Weights of a small GPT-style language model, trained from scratch on English Wikipedia: width 192.
Each number is 500 + 25 x the weight over the matrix's rms, rounded and kept within 0 to 999. Layers, rows and columns count from 0. Numbers have three digits each.

# o: layer 2 attention output (transposed), 192x192, rms 0.181, rows 20-31, columns 96-191
# v: layer 2 attention value, 192x192, rms 0.201, rows 21-31, columns 96-191
# q: layer 2 attention query, 192x192, rms 0.191, rows 32-52, columns 96-191
# k: layer 2 attention key, 192x192, rms 0.197, rows 32-51, columns 96-191
o20:495536501502500484481506475539530529502520512500496520535482476489527481472464503478508495505510521464463507498515498509481464516501501497515502479491469523518479496502452488496498488456484511525515502498516508528492469483498519520480494501470491523488488523470505510498465498468499504522
v21:516443518494509515515487464510491502510513486495489471518497493514454524542493523508481467497531503501494491504508484516534508463522488486512493495502494490543505472513507501485531485530513472470489494479523491523470485508506499526490516543557498473481529522473501471467492504503498502535
o21:498497485497503460495519502469506535503513451519496518486480536487512510496507485499471483533482470473491498479497488476478491487506519542509524520476476497499535533527438491503506479479466505515497507528473510509526540497498532499505491496540478516503466481516509504514506506483495459468
v22:515517469501480491508512530481493493496466492499453504510510483465516518544510471504511499471486473498497497471495468505469533514485476486446502515494474480491485508483501509551481435517520471510512507526506506501490494539513517513515503500525483476494475516474499509529508491506526461473
o22:504509524513503500475498498482518508519537480492534477490474518485480458506475531500496517511517463519498490508524503510491487464507500521488512494500479495523500498489508538487531536491531486444491484482509500472497495509484479498520502499492510500473482501467509505496511491486487509493
v23:514535472479483524528560495491481520518477501511482487508527505513544515504508483532451498505516497504522461487485484478524466515538481467545545511474494457543533495516496485498499491525528515464517500539483476513541472489522516505487483490480555496499491531488501502495487488510497481520
o23:464494520521507499487481523475511527495515509523489513489510497468504467496501508476520524509481475499510478512508493501496521451473525512474497533515497488474496493508510491509515499506469490507495515489476515517465540504482493484524510514530459506506506493505472512481482509486497473471
v24:497500505459484481484489515466511486507508500504480524501510471492484474471455516493535474532505526513522561512445496473501507498495527485504506449490470500511539489548508532462485527486477488513507512489522532457505489521484499509496503490476502470491486505496486482529495492514513508512
o24:501513486520490496501501499548485463462488511484501517476504464549485492509513499530509481506518507509522470506502491516490496478525475482517510517518521516470504488496528483522490491498537473468513503523508499504525521459516516530513511498490518509505492482495499519483480501517503519513
v25:466487506495445481488509530497522488516485536510505486472497532515468470445501551553497516508483466505517487532476501495545481496478454499507476490492485524509499494523490492501554483486448513490480494538489522480474480515508520507468476479495543470513466488489500511511508517492516476535
o25:533501495498500517467479500482489530505489459485455510470513446481496493498513501498534509525545473513495495475500482468495493499492468500533487562534499470500506509520493486501472509513524479468518478457501491506535507457519504492567489517514495490512516511511499506475471526529471464484
v26:537519454498533472529561505505464497518496498493503495482473510492525511546533495482495493496501507494509493503512494496519486466536478496488491469502495485495479468519474448500464494503489532500485449448484519494500521456516518489493513501483522501514492549504478491463517485511510487463
o26:471462552506504510509481495505521494505483491500528509505493499502491502459466498526505495459502501522523507479486498491481518521492542486500484524542504466516488536507494488488525488501516510511527513501498470492495499498482498499490485499508467482493486498512551501516497490461492514527
v27:455529541513534499548493519499493523506510532503514550503503506520527495470491498508498547488490502480501440501501542509445481500553492513496494534454476440490532487561480499464500465501521498525529494493460492488561488501531518485508503517493506493481484531476500506534479499482472474502
o27:519508488457487484462519535460511527521506523494515505483517521509494511485480475494482525480517492487508485487487533497500494476496527504462518455528525502524502512491507490485486533493480483506493500509530535523495491487476520514501467506524462517482502496535466483468487504540508534502
v28:513514461494484461547508485503490522578482450498500493458566497498513503488520525497469491497496473488524486508476479492518507500534490491518491484490479466518513503543524504459506536498481482546518502518503523517482515494453486522504522493529503507490465506476483503481495516538507485530
o28:519529509467488519490502517493502520476511514480549542499466520495483504481460540507536500499527508479498497525493533517502497496506488491532524512498496500454461474497495494518490492527487487465475515528522530524530519544488517484495463495510452516525500501465476495446473512469508504471
v29:495523495477475500496478494543509522507486502521474539508455515489534509530519492491509523509464484508523482463517494486541495518494450533526521503501542486488486455482509526518507487507506501523519478527467455532497521479484517491499489496505526446457511499497520462508473506457506518505
o29:493520539506496527508502507511507481458488487477492507491517453481499509456506517521488501512496495476528518447476435500483492507503506478497510484507486495523502517538509470496493521498476496524502506513515503458444515512543484499533517502514530519532520458509501536483528497525453475502
v30:470504540516468481493501563476466526491528516502517542484523486518502475526499484478526497480481525532523467498492525536491514466495508495504500527513498501514510451507500469498501500482465490526503478467488538473495511474454511501520466451495535524477521511488423525466512472514512504500
o30:503505522494494497509485502492488506544469514496501502510515521481455520488500519504468500459513537479498492514498534483472478509485529488530480499499495521515491489525481507469490478475472492493511540475516498521538505483499483490492516482534462499549529526548513488496453497483494482490
v31:525480524486475492538480536471508485544496537528483513508514523475470527523501516508443481526530458485496504487497489500489511512520482456521527484470527527497497513536498541513497498498476500487516507483487486543505481493494504504511504514507487498506507536506522509501476560509492490459
o31:514512475514526509496525504521512513501530470474490501499499489481536473494502468539499520496501471490477500460517499477507487464463502520475495485483487490538509475482499463487500490477502523507515474492503507472521523527473498493465500520519500531500506506517477499501540489504524505482
q32:497503485469518492486503474467522498512491517538506526506506497494509506460487472506497534488521513519526497485475491507491454531527482499499492517560525528490506466499515509506504563476469511502487489496504493524476477509501436520492515493500475524491500478488495495497492484486490501494
k32:520523513503515522478514501493502513512505509483475502504524500504465489519490484507499497491481502506485509500498503513489545536534518482516520537499520500499454520542481481496506504492495473522556498482511454477508527508489568469486499540488466509517456468498517491510482479513503497453
q33:520481457505481524532473521506509464508506486489492513491507528531491504511493506490498504516490508508454513528495441513482509509527470476521490511538502504448511499519497466498466499478506504475499503480540502471488497531445540504499507515554513487465478496525501501483485497504490493487
k33:495481513563530489495494510505493491504481499517451473503536477487475499545512469481530465487511506527526538527475523478473494515503514484496478494486542452451492479477515492498511488521481528498529521487496472511475502442522502503486500475476453507461493498516498494508548512502501487485
q34:456522467466533505507549521491556499524467494492476497464534483462510517501508514487493482530444487490521513473527495492548459521492474475503512480497509495550484519508501521527495499510497478511528480532484508533505481477501475455529487520486499476503493474487502482470518479487527547501
k34:527468501506497441535499482461453478480474472522500509542460474469498508492518475505509507501525544535485483530460453497474481488501517490461505521446505497496498477481487488520494519525500493504517549503495497512540501523527491510512502510491453529515469517504468507527494508492491475479
q35:493502474559494490488504485503482506500465552500520479501491472500468510463484520503511512465510496537508514465535497502489517459505494517525533492527499518493519463526528470492461533501495511485501493518492497533476501501495447517480494484489507487481496488499463517519532482495481468481
k35:523520526487498534497476489517476481486553510465473509510491485482483477479511515496521551508473478503498474486494482504505498510473524492487470514517485496481472486511511568489487499537476462484506562462473521483542466501503519464486470487537480525538528489483529486490512488510496540509
q36:525509468519526492500509481497506472526475541519501457494478519528574502459530446492481530486548501502503508494505506495473495493520508501455486507531522515488533478466486521522529479456469514553518497512536480518510449504484538543499486506450519486484484544524510483519508500478484483546
k36:506525506460476495476497497540508469517519436482431498528499518477493509442494502499466513471476476494469480514505539503466530528529473489513491506489468481495528510538513478523507469510527483492531539499480437478489516527447505487503482494489463555546543495485524524502505489510495492496
q37:507483473459464501470451503497485521470527453533541499454478466479507518521495514496490494527470497519507521490428529491489481507497553531478520471496510501500510528463476495492493489515486502500492518477512475503499474485499498499526518513495496492475483495546492499516490495485520509539
k37:415539483506515540492503505475524454494516522527462468462480506477505493460470493529510501496485536503494488527513537508527518541513511502563438506484485513498514504489509493500499503525525541509465499502509513521473504462529493477470470536485491478513479498497527512462506481471454482474
q38:504535526471505521485484506448544560500510432528513531503530460486537552481491541501526475508470515528501514470502515502486461447506472505498544504512513533539487499503515503552513520523492529499512486514515480508522445474488491466489476492468477518499520518477480513556500504500528484498
k38:490483547498534463521499459503520483477489487558490520536467500475462518492486469542458562491491485500491512510504496488525444486494535458504484481493467519486495487539492504507508476468449546464503512490480464476522500476518518531486544499508437505502531541520476557498479441483480482512
q39:495467485523465524564516473476501501516510479454495488528485499453497496490503570534477480482502484531477506537479475450548496460529510538503482487492513514484501502525497482469527511480529498491507559477505491481525535528485472485501536519505519505533453516505501475509475484531503500460
k39:486520495527449539485512520472462501527511504483507496482492498557473522496500507480506519499469451494531508485471496493506517497454508458479488504527515541487494537480493522458475496510506485442533500487448541492498479513466449497478480490501526531494459532474507457478508511511501497502
q40:496461497473498479482490495514498477517514498493442484563456549515492482460519528505482501520472502482524507521472477510517491517499535524517409527490528467524514447485500513490546504492514504518502505498481538494513497528516524485507517516463497495547502523496514428517506474512502473495
k40:498494530515498524518477484511474498476528484530507477542474478492460504481510499486475518487528496505465474483510502486479483474487488517494493516535489497556465471495496463510489470519553494521534513517483471467511553457492540496433468484495506490505520530483530498508498480512481511479
q41:448438478496536484488484516486437523501497511539461553505487478502522494517495481521486500462493520471516514482518479474513530558518455523502455534477475526503506515428535508479514489519522475532562518500541530474502472496511516539521523518544524514453521519475503505486515531472493476524
k41:497482511505489517502503496473571501485462503479499496493502509543516499476509572443511529535528514528495526498490505524492512485526505512492471484499473493483489543512467483515497502538535499502490495490496453475482505568523466463531541513494504450488479514481513490518532476467501500560
q42:507489538491525503504484501502517479493488472488491511516478492501496533513492513518502483457514538457469488525501508492523530508497497477529513502461501486487522516497510447493495511541535483517489526443488529479507522488523505504501555530572505507484465506491532499510498516506504507504
k42:517505488508512507485495479455514486516509498562499479501516536499538506477544556509482520531460496512473519501474461509514511449449484433478506489545425507510473482512499479520512472521503506533483480533485489497512473538511540470514489453521516498494533495473492514512492496512504525518
q43:490556499520480510507502490490515496489520488547528492488524450455543511508468502551493498514529530557536484479466513501478489460490495496520483473475504529485531532479488477538499476490464496448508486512509463554497527477457500484509514482558495496483550453481535519517467458494480505500
k43:515513487450524454506468514491485480489475483539495487474468502490515467514484527493509510474507513450462465554500532500523488504542549516510486497476498516492490503522514563478522483495469467476479517503484541481539480495494449522469486497492474502494493496545495513541494520487519493563
q44:524533485477480467554463502490510522504539553472465501465522530509549512513506521523460459522462503508469499506475484500472529503516480531505487470487471472539484475526519488549498525537473520485539515533527422512529513479507469523514490545478486481529494468530483517481522529506523538546
k44:465513440487458455521504465546495528509487458479496540520496469475514521469472502477523501492504481510443451516509495498537511508488542536540501514453506519503460473468498544499503531467478452474530525481503506519496496499493515492539489504497475540470546524484488493488532527494530465499
q45:514483484473476505490521519517493556492511515497446541518478484520491494503491449505533533502511512518461514477524509503521492495491485517513508504425496488552496522495520507510471515482532470508486539500519472508452525477510516534481509528564499528514533479516505470538484469481475516438
k45:501513462513499522482493469483464519517530510482530431480540521492468495460518513526518479510496482480499526546518485497476481503539529548476470511522484507521481520526504424492503468478496529463487493493503472455521516540494481510504477514528495469487504499530481534498496519496455505503
q46:462502503515503539488504528504503479532487495530491485482526487484484477477462492476512500506463535490507490486470450457486502491548508525507517498541481496495497526517484486497490508528557498460567523505504485460499544490491504475510501493521511491497478496471517486514515493525530560499
k46:450492446509501483508482479471517534516548487528485483514483511506520496550489525459486483530488506459501535536503493497512491518522486504502504474477540485489496529499466496524476504550500513479510501494486508540497484522512457487490513488483505506482492502481484530506478514544458494471
q47:520476490489501519522491520499512488486481505480490483523443500499506489416500479469504485542502483481508541473492478493498527472573483476483509510503467508518492470470532520505498504519527516490455480519547474534545538459499524521490481509528486482519487523563504492510473413509495506522
k47:481497440530519534502463489482499491504495467484485506502528467539479513473548477487483511519528493487522479490536487490496494521472496536466522489471467486494561505544518477512499488504496522472498526480517472497499513467472524502491485488523523514474507525466449473492447529505528503513
q48:482517516534548489474548491498485520483530522535537510488480449483514521486509465453495493474532468493504495488526499454513491511510517467482521486512499495495488498504501532517513485524491532489526483484507497534495453503498480515510498511477463465529494464539508510496491471494488496526
k48:483515479473504547476508489499479491501503521482509538503503517478491505493528479500478507502462482538520507504507500514533490512501492481520488493512486502536502476504456498527487501504489484539469524546473510494512508503497470492477490504517494515521504521501484496503478524511489492499
q49:498519501474520509474479487485497511524496501473482512514520486495503499480463490489510515506528498505522512476495510496503508529520497499482517592529500485485511469508527505503501493499493497513475508485519477522502483517514489513498492509467466478457494467497477553529525479482536525498
k49:498481494518502493477482504477508482491467485496483510517475478541492497535487470486472459500468478490475491524505507529484502508488500498458534476517492486505514529514492488515496513533502475481491482537526494496510526532482464514503492505503520495521473505484501498461477485520501499484
q50:509521472498509484482504475502464487537515488483472461462463520536535530455494476507529539479503521517449492497533473546476517444501480492519530534489511499520523488497544485495469515519519493485484541515498485476431485537502512494542488482481485546536494496522479534478529474504512479477
k50:547526466501491508481518525496445524507487497523482532488507503527500489493534518528479493494492497478504512498503497463481508515518492489513479508514476505509495502481491517466539526484465469506543506546525539499526500528503517498470491510506513476499490482481488496517453526476552505503
q51:540500505508500488538498489499472498503491522472504484527494518510499542449515496525510532504501487525520486457520520501500499469456536505506485498501514514477499476517490485549495511513493533498483479508477473485529520479474477531494468486507490471486507501511480507501476509480509459524
k51:490520437508475500480530501496489519530514490526506499525512530509512480494498451494489476501509494495491508501498503485498545457494467523487516486512475525518478546523487492458547499485506484536465509528503523495496508506527492488475515516462519452519499485500484515490500492493504480512
q52:503514543480486462532474543532465504510492472533484525512511492519518523520489488542484507474501489478480531492509471476492505549515502460503533507518490493508480497483506465539472468462510503512489510456487491468494538513493523482502479491523511469471514507525474537470476469507470504482